{"n_kv_head": 2, "positions": "rope", "rope_base": 10000.0, "attn_scale": 0.177, "bias": "all", "grad_clip": 1.0}
Each number is 128 + 24 x the weight over its row's rms, rounded and kept within 0 to 255. Layers, rows and columns count from 0. The size above them is the row's rms in percent of the matrix's.

# layer 5 MLP down, 64x128, rms 0.0742, rows 0-53, columns 0-127
size [ 97  88 103  89  98  87 102 108  86  93 103  89 116 108 107  90  87 109  94  88 100 106 107 104  96  94  96 100  95 101 109 106  93  98  94 105 103  92 116  89 126  90  94  88 102  98 109  94  98  93 115 106 116 110]
[[132 154 125 158 130 127 128 132 131 141 149 154 121 141 119 129 105 117 155 104 136 124 147 137 114 167 152 105 126 104  79 108 116 182 106 136 119  95 127 132 164 139 100 102 118 170  91 158  88 133 107 118 132 123 125 112 148  93 161 146 143 181 117 108 107 101 143 126 130 128 156 110 102 127  67 126 126 132 144 152 157  93 138 118  30 143 110 110 137 122 111  97 128 174 138 124 162 125 171 129 123 133 148 138 126 136 142 126 104 129  96 160 169 133 136 152  96 101 107 120 142 142 138 163 155 107  77 116]
 [140 117 121 148 137 169 150 109 131 111 172 169  98 109 160 148 108 137 126 129 121 105 124  84  87 147 154  89 105 130 115 140  91 124 152 136 114  89 105 131 169 189 119 105 108 143 120 131 125 158 121 139 108 140 134 114 123 153 148 149 111 151 141 133 129 166 159 104  78 157  91 155 141 121 134 145 121 104 104 135  91 111  77 110 169 167 127 122 165 144 102  88 126 120 143 144 162 131 100 109 138 161 146  99 131 134 168 126  78 138 156 129 157 121 160 163 148 156 106 143 135 135  92 108 149 154 129 147]
 [162 128 113 168 129 161 184 134  81 124 142  94 124 105 119 154 109 103 137 139 124 144 172 104 151 146 113 126 120 110 191 154 147 148 147 117 164  97 107 160 112 119 133  81 189  94 155 136 150 125 145 121 123 161 148 143 152 137  89 117 134  97 146 147 104 119 142 117 158 162 117 123 123 132 123 123 148 119 126 155 136 137 149  99 134 125 115 132 181 151  68 111 176 170 110 129 146 158 141 151 132 140 126 143 149 142 151 149 130 119 110 151 129  75 126 119 133 133 135 140 124  72 152 140 166 126 151 118]
 [134 124 104 130 118 134 123 119 135 150 172 157 163 173 129 117 115  75 137 161 117 131 129 122 130 141 122  74 122 123 127  94 130 164 137 117  89  94  92 162  88 106 122 136  91 127 135  66 136 153 125 126 111 137 110 166 122 105 111  89 113 132 128 153  84 123 158  89 131 146 151  88 116 166  96 105 125 130  73 145 126 145 146 117 148  87  81 118 111 131 112 138 109 133 119 115 107 165 153 120 133 155 151 151 102 140 124 117 105 113  90 123 152 142 128 125 192 140 127  97 141 150 130 159 128 101 101 163]
 [133 120 139 110 103 107 102 169 143 159 121 101 129 110 139 169  94  51 110 128 129 126 156 137  96  97 165 124 145 141 116 124 151 142 131 148 156 146 112 135 103 101  84  91 114  71 137 138 167 109 124 160 147 138  79 102 133  75 117 122 118 119 130 144 132 134 125 121 105 113 161  98 140 128 148 130 126 165 124 120 140 128 162 161 151 145  89 109  93 145 171 112 149 167 114 134 122 132 131 153  93 153  91 135 126 121 153 105  78 157 125 120 142 104 134 112 148  94 117 110 118 151 148 113 109 113 130  69]
 [142  86 128 141 103 136 140 116 148 110 115  97 102  94 134 134  84 108 151 144 122 153 118 116 163 114 124 124 100 138 176 144 177 118 111 166 191 126 117 125 113 131 104 153 110 150 124  95 157 162 138 142 143 143 128  94 140 153 133 127 121 138 110 113 134 135 139 123  96 168 162 119  93 116 193 105  83 146  74 143  89 152 113 134 162 139 100 108 110 122 138 131  97 104 124 101 134  73 103 138 154 177 125 141  94 123 148  96 146 122 136 115  95 102 131 109 123 109 124 100 118  98  99 117 109 121 158 102]
 [ 93 126 156 129 153 164  79 106 147 191 127 163 149 103  95 148 120 111 135 130 148 152 118 131 135 109 106  92 162  98 135 115 120 108 110 104  82 126 143  96 129 131 117 148 122 170 111 118 148 152 151 179  90 125 161 101 117 124 152 110 138 129 119 154 129 121 113 104  92  93 131 105 119 148 119 156 114 104 141 132  76  87 103 141 121 115 120 145 138 123 134 133 135 120  67 134 118 131  94 115 116  77 114 122  93 132 133  97  88  95  80 111 173 150 113  86 108 146 112 150 101 119 116 121 104 135 103 129]
 [187 142 128  93 110 133 130 142  91 146 176 125 143 103 149 101 138 116 189 128 158 108 149 156 112 145 114  98 143 100 129 133 142 118 136 143 125 102  82 106 188 128 106 146 121 108 118 145 192 111  84 127 187 126 128 113 157 104 106 117 124  76 133 167 142 108 123 104 141 133 128  84 103 133 142 107 129 113 171 114 161 136 122 141 153  96 112 133 103 155 147 132  83 121 135 112 142 101 163 125  95 168 158 153 130 133 105 115 116 115 129 118 135  99  88 112 102 126 143 106 121 129 123 119 145 120  92 123]
 [123 148 126 114  94 134 124 114 151 138 129 125  87 151 130 106 111 153 127 114 151 151 157 106 118 129  98 169  89 122  99  70 149 118 100 188 109 115 112 105 117 104  99 150 125 104 115 104  68 107 136 168 162 112 124 140  74 109 108 123 122  67 126 146 162 111 175 117 131  96 136 144 100 149  94 131 152 115 140 128 128 116 154 161 144 100 149 167 144 130 141 169 133 152 150 142 132 139 131 104 136 135 138 148 176 138 136 138 162 121 137 163 121 164 148 133 149 116 163 132 135 103 109 146  70 137 137 129]
 [156 146 143 129  99 160 172 144  99  96 120 155  87 158 162 116 146 134 150 130 137 148 109 112  88 128 154 124 140 135 113 113 137 139 126 139  93 132 101 132 133 100 158  94 120 136 125 128 144 114 127 145  76 109  96  93 125 152 104 164 135 151 105 165 147 180 121 115 113 141  67 144 144 148 133 144 122 112 122 126 111 153  95 114 128 109 133 119 154 131 103 135 151 174 130 115 160 159 147 126 158  99 130 167 140 149 146 179 127 124 126 157 187 141  75 160 101 121 133 138 129 112 136 132 112  56 122 153]
 [112 140 116 147 117 104  81 141 103 124  59 179 109 148 160 161 120 177  75 140 163 130 114 126 138 120 124 131 119 123 132 124 117 148 154 138  91 167 131 145 133 134 145  79 126 159 135 124 152 110 138  99 141 118 125 139 146  94 114 188 142 173  96 133 135  87 131 101 131 158 158 169 121 144 104  94 130 154 133 113 121 149  98 131  90 133 169 148 135 114 125 134 118 121 122 147 100  92  95 128 125  99 135 133 110  87 115 150 136 136 150 121 143 156 166 162 111 104 147  72 134 144 163 123 148 115 143 111]
 [154 128 128 107 134 145 114 115 106  89 153  76 136 132 110 111 144  99 114 177  62 123 128 147 126 124 138 144 115 165 108 178 105 123 126 145 122 117 122 109 108 158 171 131  92 150 125 153 122 150 137 152 124 146 168 147 114 123 125 126 131 101 133 109 153 135 106 129 153 134 100 151 116 109 146 122 109 154 172 158 106 139  84 137 172  87 136 120 147 132 150 133 134 158 144 103 156 155 127 137  81 164  80 132 115 167 101 125 136 161 142 102  84 101 165 166 159 159 139 151 127 166 116 146 132 150 152 158]
 [ 95 103 105 164  92 112 143 108 119 107  99 145 148 157 162 126 143 129 131 124 128 109 107 159 170 138  87 145 132 115 170  98 112 128 109 156 126  93 109 131 116 119 145 146 134 125 116 106 168 119  97  84 108  85 127 129  85 110 119 117 103 159 106 131  98 116 117  94  87 115 153 124 120 134  98 125 108 121 134 125 123 137 160 143 129 118 103  82 121 117 142 122  94 107 136 132 115  30 151  90 112 147  84  97  96 100 144 113 152 112 122 143 133 142 168  90 113 102 138 140 144  99 156 139 128  86 124 113]
 [132 148 132 109 123 121 122 115 158 113 121 106 128 155 131 127 132  70 160 128 120  80 125 135 133  96  65 118 110 126 122 132 143 121 129 114 111 110 109 104 102  94 137 150 115 127 157 132 133 124 152 173 163 122 133  89 107 164  97 111 143 143 141  73  95 120 102 137 129  86 150  97 119 120 127 144 128 166 139 137 136 163 135 150 132  57  85 132  99 117 157 103 124 107  96 117 137  82 100 138  79 105  84 117 157 131  98 117 108 158 137 113 125 145 148 129 149 116 166 100 130 103 107 130 109 150  93  80]
 [151  98 154  94 105 138  99 125 105 164 143  97 108  85  97 122 139 147 151 141 109 134 117 106 145 152 156 184 175  99 158 186  97 100 118 105 113 112 108 117 133  96 151 152 160  74 134 123 117 163 130 145 142 139 173 126 151 114 121 150 146 162 155  95 185 117 148 139 110 110 157 131 109 128  94 108 129 132 144 130 148 115 124 123 161 181 131 110 107  97 117 107 160 132 153 141 120  89 108  94 150 148 148 126 153 157 144 116 149 130 147 127 140 166 146 115 126 100 163  93 133 148 131 108 115 125 108 128]
 [111 147 163 136 148 176 134 162 159  64  99 119 163 119 140 105 123  91 121 122 194 126 104 160 179 150  53 135 122 133 123 129 102 113 122 134 122 120 144 102 145 125 146 153 130 168 151 119 107 138  93 102 130 133  70 134 118 105 131 136  92 159 162 106 126 129 155 158 120 129 130 136 169 126 152 151 134 104 131 168  94  99 123 111 131 164 113 124 146 155 120 114 167 151 129 122 117 155 129 109 144 111 147 111 155 147 120 143 123 138 125 128 167 105  88 134 109 150  91 101 135 130 112 157 113  90 126 116]
 [131 150 145 145 139 107  98 153 152 115 146 126 174 106 126 132 126 133 116 122 109 118  75 125 117 108 120 135 146 112 164 141 132 120 105 182 163 105 138 110 132 121 148 119 115 132 130 139 109  99 121 156 131 167 105 140 159 136 120 106 118 123  94 115 162 158  63 139 119 133  83 145 120  82 165 182 142 113 160 111 143  75 164  88 135 148 145 117 125 127 100 126 151 105 148 157 132 161  96 115 116 154  78 159 111 130  98 161 175 115 151  71 121 109 136 116 148 120 107 122  94 131 116 164 147 142 139 115]
 [130 129 133 175 113 124 103 104  86 131 122 133 186 133 138 141 125 133 168 125 133 135 168 142 108 116  60 136 102 130 153  79 101 151 156 124 104 143 130 148 106 154 165 114 132 106 107 157 131 120 155 130 171 147 119 135 150 114  80 111 125 122 119 138 173 140 118 132 115 132  90 107 135 105 117 159 119  98 114  57 152 135 175  96 144 116  93 123 173 137 108 133 167 130 156 137  88 159 162 150 125 150 103 140 117 133  99 137 141 113 139  87 108 156 114 142 159 107 112 110 128 100  94 134 143 107 126 132]
 [127 156 116 132 136 117 118 131 154 118 121 115 125 147 113 132 147 147 141 115 128 166 162  76 143 154 179  95 100 148 148  85 132 130 116 127  93 155 157 135 124  80 132 105 120 134 150 139 150 145 135  89 132 171 140 115 101  98 108 128  90  78 113 169 137 135 124 138 108 168 132 141 181 113 137 114 147  93 189 113 126 125 106 140 145 137 118 117  76 111 124 140 121 150 102 107 100 146 180 134  88 135 118 148 101 135 108 133 156 163 110 185 119 174 120 126 144 110 102 114 114 113 113 139 118  82 104 142]
 [110 124 111  83 142 117 115 166 159 129 115 115 128 101 145 135 103 105 133 117 159 120 163 153 129 143  92 133 172 118 109 143 149 140 142 170 136 136 133 150 125 106 129 122 130  97 143  91 179 124 123 117 150 103 118 157 111 114 132 136 101 108 172 118 143 152 150 154 126  91  98 118 176 148 163 133 151 139 179 123 138 108 106 105 129 125 170  97 129 140 125 113 112 129 131  90  91 114 140 153 125  91  94 138 126 114 154 130  93 105  97 146 158  78 110 121 104 117 136 160 113  99 215 111 112 168 115 106]
 [123 106 155 111 146 118 121 107 130 200 140 108 118 105 116  70 108 157 126 106  90 130 118 121 149 159 120 120 155 134 164 124 116  84 115 110 123 106 130 125 123 156 140 118 156 157 106 108 136 119 113 174 135 139 124 164 140 122  95 144 156  56 172 145 130  92 133 120 119 166  73 155 147 128 135 115 151 120 160 146 138 115 159 128 141 129 121  93 154 135 116 160 127 111 115 111 115  84 166 154  83 119 190  94 107 127 181 150 137 114 109 133 106 146 119 115 110 132 124 101 108 142 138 114 124 118 104 136]
 [ 78 120 100  68  84 130 142 175 104 132 107 153 124 167 183 145 115 136  94 149 152 121 115 134 145 130 147  85 130 162 113  97 124 125 122  93 166 139 158 112 128 128 115 114  98 167 157 124 125 128 153 116 121 104 143 136 123 166 113 112 138 121 140 108 123 115 130 124 178 103 132 121 123  90 126 127 118 142 147 165 175 130 129 125 144 101 105 107 105 112 101  82 125 125  86 149 117  88 146 104 151 119 118 104 129 141 141  90 110  87 144 173  87 108 132 116 144  85 103 121 104 117 114 108 119  88 141  93]
 [141 152 109 131 131 157 121 138 117 107 115 145 143 158 132 102 144 163  78  85 123 134 134 120 119 128 103 121  75 126 121 158 136 168 130 140 155 136 122 167 137 147 138 132 128 133 185 165 149 159  93 113 109 131 119 101 104 140  90  83 159 151 176 121 111 110 127 132 148 149 132 146 121 128 148 138 134 145 129 122 133 147 121  75  72 112 107 151  91 141 162  68 118 113 128 132 107 154 127 149 128 150 143 133 142 136 114 132 194 160  72 145  91  93  89 119  99 138 113 122 123 109 128  83 126 123 102 134]
 [149 131 134 105 104 142 107 155 196 117 172 150 143 126 104 201 167  96 148 119 161  74 183  81  86 128 132 138  93 132 141 168 123 143 140 102 115 138 122 152  85  98 109 103 112 102 151 105 166 152 130 141 151 108 114 125 110 137 155 108  96  95 117 168 117 134 140  89 132 126 118 128 105 110 123 113  90 122 144 118 134 117 131 128 114 123 153 162 147 147 129 101 128 143 129 134 137 121 142 117 168 137 121 161 115 167 129 112 144 151 164 138 103 151 139 170 117 129 160 172 114 115 121 114 139 150 118 152]
 [140 128 108 112 131 115 145 183 101 137 118 140 118  90 129 112 159 131 123 104 131 120 112 128 128 120 181 129 118 115 114 128 151 142  98  93 106 124  70 133 151 111 151 110 115  90 114 147 125 101 107  86 126 123 152 113 126 133 107 110 132  96  86 124 146 119 143 104  87 134 101 120 129 123 156  94 104 144 131 105 125 162 133 125  94 137 199 175 133 135 142 123 139 120 158 132 156 196 139 158 119 119 161 133 116  95 113 122 141 101 116 166  93 102 115 106  92 140 134  98 123 105 187 120 158  78 105 150]
 [116 107 114 126 161 154 121 150 148  93 133 142 184 136 120 148 110 102 136 172 146 162 159 112  96 117 191 118 131 148 135 109 125 121 141 157 127 104 164 105 103 122 141 125 113  93 135 165 199  81 115 124 155 127 116 119 137 109 142 124 121 129  83 148 152 139 146 138 117 144 155 168 133 145 160 148 130 115 138 142 170 140 115 142 133 110 187 123 117 120 128 142 123  76 120 113 120 124 140 164  73 113  97 166 159 119  62  95  98 109 126 135 158 114 135 128 135 120 136 126 129 111  95  92 132 125 131 124]
 [146 129 135  84 173  80 112 117 124 132 144 120 131 153 135 132 126 149 130 129 167 147 136 142 137 114 140 140 127 103 138 105 171  90 122 160 127 152 133 108 132 113 159 136 142 111 130 125 123 123 149 137 119 178 111 146 126 149 143  77 133 134 125 181 132 100 139 160 124 139  80 144 121 117 162 142  93 102 103 142 150 144 140 131 143 138 139  84 115 139 109 103  89  83 114 126 144 163 144  83 129 169 130 156 121 113 120 121 147 176  99 150 158 131 109 104 108  49 156 114  85 159  78 120 109 147  97 122]
 [143 151 136 117 100 118 110 116  83 119 140  91 167 106 175 124 135 122 117 138 169 109 137 128 120  87  89 157 161 136 125 157 110 136 145 145 145 132 152 117 136 109 158 105 114  97 155 111 100 171 169 112 110 177 102 128 135 147 133 106 115 144 105 124  89 128 152 116 156 138 148 103 100 130 126 108 139 111 128 127 124 173 146  86 130 107 137 159 102 129 173 143 118 193 145 156 143 146 112  91  95 155 120 123 109 120 179  91 152 139 152  94 142  92 126  76 132 110 133 115 131 149 166 140 162 116 113 118]
 [122 136 117 132 166  86 174 101 149  96 110 146 166 131 151 116 104 109 145 133  58 100 144 155 128 116 160 103 149 126 108 132 137 150 150 142 130 145 121 119 133 100 115 139 107 129 139 152 163  98 137 103 130 100 132 159 148 124 138 127 134 124 133 109 106 116 134 155 132  89  96 119 104  99 170 102 136 166 141 113 143 105 184 125 163 138 114 116  98 159 122 121 120 101 124 106 106 121 123 150  88 110  98 113 117 108 121 127 126 171 151  78 127 108 123 116 149 143  48 145 129 172 150 181 158 110 102 142]
 [134 107 134 150 146 106 123 110 145 111 139  99  94 144 115 119 122 138  70 117 103 149 133 184 141 128 134 147 137 141 100 113 127 120  93 136 123  96 130  91 103 110 133 166 122 111 103 117 128 149 107 107 162 163 134 154 144 137 150 104 127 120 104 122 119 131  75 120 132 141 153 126 142 184  98  82 121  72  91 121 159 102 160 150 138 162  92 117 127 108 128 158 156 164 119 143 114 167 120 115  88 108 126 130 146 166  77 115 135  88 132  94 149 142 169 155 155 140 126 126  81 129 111 108 165 128 162 147]
 [107 145 136 107 153 109  89 144  96 146 143 146 155 146  89 133 111  66 118 114 145 119 123 137 156 127  67 151 126 108 111 146 106 107 114 122 134 131 126 119 138 107  99 128 117 155 103 148 152 143 139 130 127 116 121  84 146 142 114 136 105 131 135  99 108 112 125 153 111 103 128  73 107  64 115 104  90 159 147  98 129  92  85 116 119 144  73 135 139 150  81 155 120 118 109 146 114 146 131 133 151 107 150 106 102 125  99 100  78 153 124 133 107  98 106 114  94 148  92 121  87 166 163 121 104 146 125  95]
 [ 90 111 128  89 111 105 147 115  92 162 110 143 132  73 107 143 111 118 109 135 176  94 104 110 102 140 149 131 149 132 139 116 101 110 140  95 111 122 111 106 165 141 131 116 108 130 115 147 141 105 151 153  99  83 120  99 140 142 123  97 126  93 124 122 118 110 116 182 143 149 135 172 103 133 127 141  70 142 130 130 113 131 142 106 145 135  92 134 164 150 106 102  97 122 133 128 127 144 115 136 113 125 150 144  49 143  92 151 130 175 119 108 129  83  92 104 106 150  96 173 144 107 143  82 118 129 116 112]
 [135 139 145 140 132 140 122 143  85 160  96  80 140 120 102 110 132  91 115  90 150 125 134 116  84 150 149 128 160 159 122 132 122 143 116 135 118 118 134 145 111 130  87 123 134 146  92 154 117 109 131 142  57  97 134 144 125  82 126 189 127 125 142 128 151 125 109 104 111 108  80 142 135 173  93 129 149 147 119 101 123  83 104 107 123 130 130  90 151 150 173 118 128 116 152  96 121 135 141 109 147 126 135 119  88 121 131 125 120  84 126 143 180 117 151  89  82  95 126 119 148 134 132 115 102 197 127 124]
 [142 117 137 101  64 147 141 122 152 137 143 137 156 110 120 104  99 176 121 159 138 139 128 171 130 103 144 182 129 129  93 145 105 112  96 146 113 158  90 139 128 135 176 145 100 118 128 121  96 162 118 139  95 105 125 139 106 150 105 110 150 127 142 123 101 138 113  94 153 117  90 104 113 170  97 136 131 111 160 108 130 135 120 120 158 111 112 142 168 131 128 132 142 117 100 113 116 152 122 156 111  94 149 138 127 171 182 136 120 126 100 129  99 187 142 117 115 156 150 168  99 138  97 112  93  93 172 153]
 [149  93 128  94 105 105 111  78 110 106 113 119 131 142 123 147 120 145 156 109 124 133  94  71 123  95 147 153 111 154 127  98 148 116 160 100 150 117 143 148 118 149 144 141 131  94  97 128 100 134 129 168 119 158 166 118 135 126 140 179 149 149 125 152 159 110 142 129 119  95 106 168 103 148 195 115 122 159 106 119  94 145 122 168 140  94 117 143 170 158 110 153 163 157 108 121 104 141 136 146 134 117 106 140  85 141 127 172 115 123 156 116 111 138 154 107 106 100 130 131 116 114 151  95 155 188 154 135]
 [114 144 120 130  89 129 152 140 125 126 160 109  72 112 115 129 111 164 110 136  85 139 112 111 101 120 151 126 177  67 115 148 140 130 141 103 135 119 129 140 137 132  93 132 110 125 135  92 126 118 180 118  84 143 110 126 142 170 172 143 130 129 139 119 113 129 152 102 117 130 188 132 137 127  70 144 100 117  80 124 160 108  93 124 103 169 145 170 135 149  91 113 126 144 122  80 149 120 112 124 161  77 145  82 167 136 148 136 140 155 142 148 123 117 121 146 130 145 136 100 119 110  80 120 131 144 107 143]
 [104 132 110 142 121 121 120 101  85 119  99 119 159 152 119 119 133  93 125 115 121 141 113 129 124 131  84  79 125 143  82 155 140 112 154  82 162 119 157 137 131 143 106 169 118 151 111 144 117 124 142 109  87 106 143  88 100 124 104 149 135 142 119  82  94 146 137 123 113 119 100 172 121 101 114 145 121 153 158 120 193  89 136  86 144 142  98 150 116  76 151 143 159 121 128  99  87 148 116 114 123 124 119 105 104 105 117 113 130 106  94 124  89 174 127 168 140 139 129 152 155 126  72 125 126 151 152 136]
 [138 117 134 155 159 134 111  89 160 106  96 112 139 125 114 147 117 148  99 104  92 141 133 147 145 127 123 151 164 155 126 132 160 144 158 139 191 141 133 140 167 123  84  94 119 161 110 162 101 133 162 119 129 136 129 134 169 147 156 148 133 156 148  81 156 115 165 116 135 137 119 156 140 133 120 155 146 161 111 175 146 130 101  94 100  90 153 144  84 109 129 118 129 104 144 117 119 129  87  84 188 155  76 125 111 124 134 125 142 144 159 106 153 125 121 169 108 135 137 122 168 143  97 133 148 121 154 143]
 [102 107 127 150 117 127 140 144 188 112 119 136 112 127 170 130 126 111 137 165 170  84 130 114  94 146 127 149 148 110 132  97 121 122 111  96 166 168 130 119 131 136 126 112 123 131 108 161 122 136 100 145 173  87 114 165 125 108 154 109 104 114  93 126 153 136 118 101 120 147 154 147 201 137 120 128 149 126  92 154 123  99 123 132 107  97 174 159 173 141 149 113 129  95 144 203 166 127 115 120 147 122 108 161 118 144 127 121 161 133 165 132 103 103 119 161 132 153 118 138  98 155 101 127 113 126 167 144]
 [103 137 116 129 154 146 178 117  77 111 137 136  95  70 158 155 138 151 112 122  81 127  96 158 143 154 108 137 133 135 145 146 117  97 111  90 147 152 141 156 126 114 107 125 104 137 125 133 135 156 115 100 122  93 163 142  93 136 135 150 126 140 101 137 143 136 145  69 114 135 108 162 105 137 120 142  58 124  82 129 110 179 119 119 139 125 107 128 158 105 116 158 110 109 126 124 161 102 130 121 128 133 119  87 175  97  97 119 104 134 110 154 130 105  96 155 164 151 104 159 140 117 141 170  97 121 143 153]
 [133 119 155  73 105 113 138 136  97 146 129 110  99 123 122 140 144 128 120 107 139  79 101 155 116 123 114 144 137 174 159 142 154  94 152  85 139 132 154 102 108 115 152 136 126 105 142 114  94 134 133  83 169 184 150 136 134 175 120 154 125  97 149 148 128  83 103 150 142 138 136 114 130 102 157 147 144 140 136  82  96 171 121 113 158 120 147 149 109 108 118 145 111 100 126 166 104  82  64 110 137 128 144 120 147  92  99 125 171 158 144 164 116 147 132 145 142 111 109 119 136 149 112 163 135 144  95 127]
 [118 119 114 124 124 111  97 166 183  96 132 137 148 126  56 147 151 140 139 136 165  74 106 115 124 112 128 111 135 130 114 139  81 115 128 149  80 103 121  86 133 147 121 144 169 119 144  90 136 128 147 150 128 140 133 142 132 114 142 129 130 129 142  91 138 154 159  95 135 145 177 170 143  88 167 159 161 129 133 148 131 127 139 178  95 137 165  93 147 112 137 116 120 108 118 116 141 113 153 180 150 128 149 129 152 132 119 129 104 146 130 195 120 156 160 141 110 129 131  98 147 143 151  98 144 138 157 108]
 [136 135 136 129 156 140  86 100 141  87 146 151 137 123 201 118 149 152 121 114 114  89 118 115 143 149 187 132 141 137 132 108 159 146 142 135 123 141  92 167 115 123 120 124 157 121 112 159  81 139 111 146 125 136 150 153 156 135 102 134 169 139 122 137 137  75 112 190 131 166 110 138  80 128 110 143 145 115 148 159 124 173 146 145 134 140 172 127 117 143 158  96 143 142 160  93 144 142 145 142  91 169 106 145  94 107 150 122 133 113 109  72 104 116 144 129 143 149 107 131 127 123 136  94 144 100 152 110]
 [141 117 106 160 110 136  94  95 133 111 128 147  93 116 100 155 138 167 130 169 137 168 124 132 137 135 122 149 125 163 128  89 118 116 141 140 142 136 155 152  99 168 149 177 154 133 123  93 141 135 148 134 160 143 147 129  95 147 107  92 100  97 108 146  80 164 143 134  70 133 155 123 121 132 112 142 168 103 137 136 145  94 154 125 149 137  94 134 150 156 148 126  74 125 111 148 145 151 136 146 153 166 114 140 132 123 166 133 101 134 157 128 157 139 124 131 142 159 135 138  73 139  64 171 114  93 127 107]
 [111 123 152 127 154 126 116  87 170 174 117 103 137 163 114 129  99 101 141 113 128 101 164  92  88 119 169 131 146 138 121  89 148 113 102 114 123 129 140 125 152 164 157 121 145 136 162  90  99 172 132 105 102 121 126 126 132 156 111 181  96 142 133  72 148 154 125 158 139  73 107 127 114 144 142 125 171 103 164 126  94  97  88 155 150 129 118 126  92 122 124 138 156 139 121 103 129 130 146 157  65 124 150 117 105  91 107 117 133 162 159 139 157 128 159 123 146 107 143 146 132 145 150 136 120 153 102 138]
 [138 114 129 143 160 119 158 143 149 133 152 134  92 141 169 112 143 168 177  70 118 127 149 141 137 135 130 148 171 158 144 155 170 148  94 104 138  91 105 164 102 113 136 150 168 125 130 110 134 109 135 152 119 115 120 130 108 118 141 136 133 161 124 115 115 165 158 130 165 133 127 118 189 137 132 148 114 153 191 124 125 117 134 121 105 181 156 126 124 123 120 138 122 116 142 142 116 111  86 116 138 159 133  90 134 106 165 152 167 129 112 119 172 126 159  87 141 125 121 115 153 136 156 185 136 146 168 158]
 [143 122 160 148 123 151 175 162 109 110 122 134  81 164 150 124 126 118 106 146 143  95 148 100  90 151 138 162 123 100 156  94 126 106 108 140 143 137  59 109 137 151  85 143 149 135 109 113 142 146 139 153 159 165 115 112 123 117 110 137  98 164 124 131 141 130 120 124 141 162 132 113 147 136 148 149 117 165 158 126 111 151 103 163 120 134 124  97  94 148 124 142  99 170 104 139 159 129 166 137 136 125 148 139 185 110 125 144  83 119 139 105 186  85 187 141 138 140 124 106 111 127 109 111 111 158 100 107]
 [123 146 126 127 158 150  40  83 118 154 133 129 142 113 165 154 124 172  91 145 140 133 116 114 136  82 133 137 111 162 145 156 148 129 139 107  95 167 137 162 169 136 146  97 124  91 133 151 110 100 137 138 108 100  85  97 120 136 147 134 119 159 106 117 137 116 105 158 110 117 128 150 134  97 155 105 167 134 132 100  85 145 132 144  99 146 147 166 148  86 144 165 152 119 109 111 122 140 137 104 121 137 142 172 123 129 138 145 131 113 140 135 162 109 130 106  94 117 135 145 174 178 151 107 154 151 109 113]
 [132 153 112 128 152 137 148 167  79 144 121 155 137 146 146 148 142 141 127  92 143 156 142 140 134 101 140 132 145 104 120 146  93  66 129 106 160 114 109 126 128 126 127 103 165 145 116 172 138 135 143  99 122 131 163 117 148 121 104 160 169 152 154 150 138 135  92 134 169 109  95 123 130 101 124 148 148 152  99 155 130 153 107 111 113 119 122 143 120 142 129 138 109 125 103 119  99 102 150  90 184 103 181  92  96 166 133  95 119 117 128 112 136 153  65 102 172 147 137 154 126 106 160  87  93 138 155 131]
 [123 132 110 122 101  94 162 135 110  98 116 112  96  50 132 135 128 153 146 115  99 153 102 114 132 150 156 108 112 108 161 138 154 100 139 121 141 126 149 116 151 137 130 136 139 107  90  96 149  63 133 122 149  88 154 146 151 124 109 118 152 147 108 127  95 171 108 107 105 129 123 135 100 150  82 141 107 126 118 107 133 142 154 141 102 122 181 132 120 121 151 136 139  62 157 154 138 160  91 153 124 106 175 113 138 123  93 141  93 107 136 159 103 175 119 125 114 144 146 116 146 106 143  84 140 126 112 150]
 [155 100 160 141 120 115 177  98 132 143 154 153 119 181 114 106 136 130 110 140  81 125 138 114 119 121 131 136  87 112 143 122 141 134 154  81 137 105 123 134 107 136 111 138 143 157 113 148  94 130 167 104 124 117 156 144 169 169 160 128 160 139 103 102 138 146 138 119 139 147 120 125  72 131 111 155 139 120  70 158 126 100 100 116 148 132 149 169 182 104 147 162 120 157 110 105 130 150 124 129 116 120 160 155 113 161 130 134 105  93 152 130 124 135  74 131 130 125 117 160 162 115 121 138 192 112 118 177]
 [125  85 158 120 133 102 139 159 139 110 143 108 130 147  99 126 138 162 129 134 167 125 151 158 138 121 109 101 118 149 103 111 111 119 125 145 163 129 128  99 133 115 149 136 123  83 178 148 134 106  88 127 114 116  98 143  95 108 161 105 115 109 121  88 157 113 131  97  84 157 118  86 144 134 152 162 130 123 153 202 155 130  93 178 164 117 126 131 124 110  97 152 142 121  78 152 182 122 147 141 149 127 111 136 139 153 150  85  85 108 114 122 105 127 124 128 158 120 107 123 126  95 117 119 146 157 170 161]
 [108 164  99 166 140 128 114 142 161 174 139 132 151 121 145 142 149  90 114 124 101 145  78 120 127 146 129 114 103  86  95 130  81 164 130 133 113 138 162 143 126 128 102 132 120 154  92 126 123 155 125 173 151  78 146 101 124 158 148 126 122 112 136 126  60 126 118 168 138 137 163 112 122 129 107  60 149 149 119 139 104 103 115 119 100 131 171 131 109 120 147 119 135 153 173 135 143  84 134 157 161 137 160 151 148 102 114 144 167 144 123 122 116 114 107 150 134 194 146 116 115 154 133 125 116 140 139 114]
 [113 123  67 161 142 134 141 125 169 127 102 128 139 127 164  77 139  99 141 125  78 170 137 149 114 131 115 109 122  74 127 116 130 141 128 172 124 137  83 124 107 134 131 138 119 107 158 137 139  81 112 131 115  90 118 142  94 129 163 127 156 113 132 121 129 131 125 155 146 128 159 103 147 141 115  98 157 106 118 112 120 108  85 127 136 142 137  91 107 107 148 115  83 105 123  94 133 128 116 125 163  52  92  91 134  98  99 142 106  93 117 148 103 106 126 111 104 143 152 132 164 142 160 164 124 102 105 101]]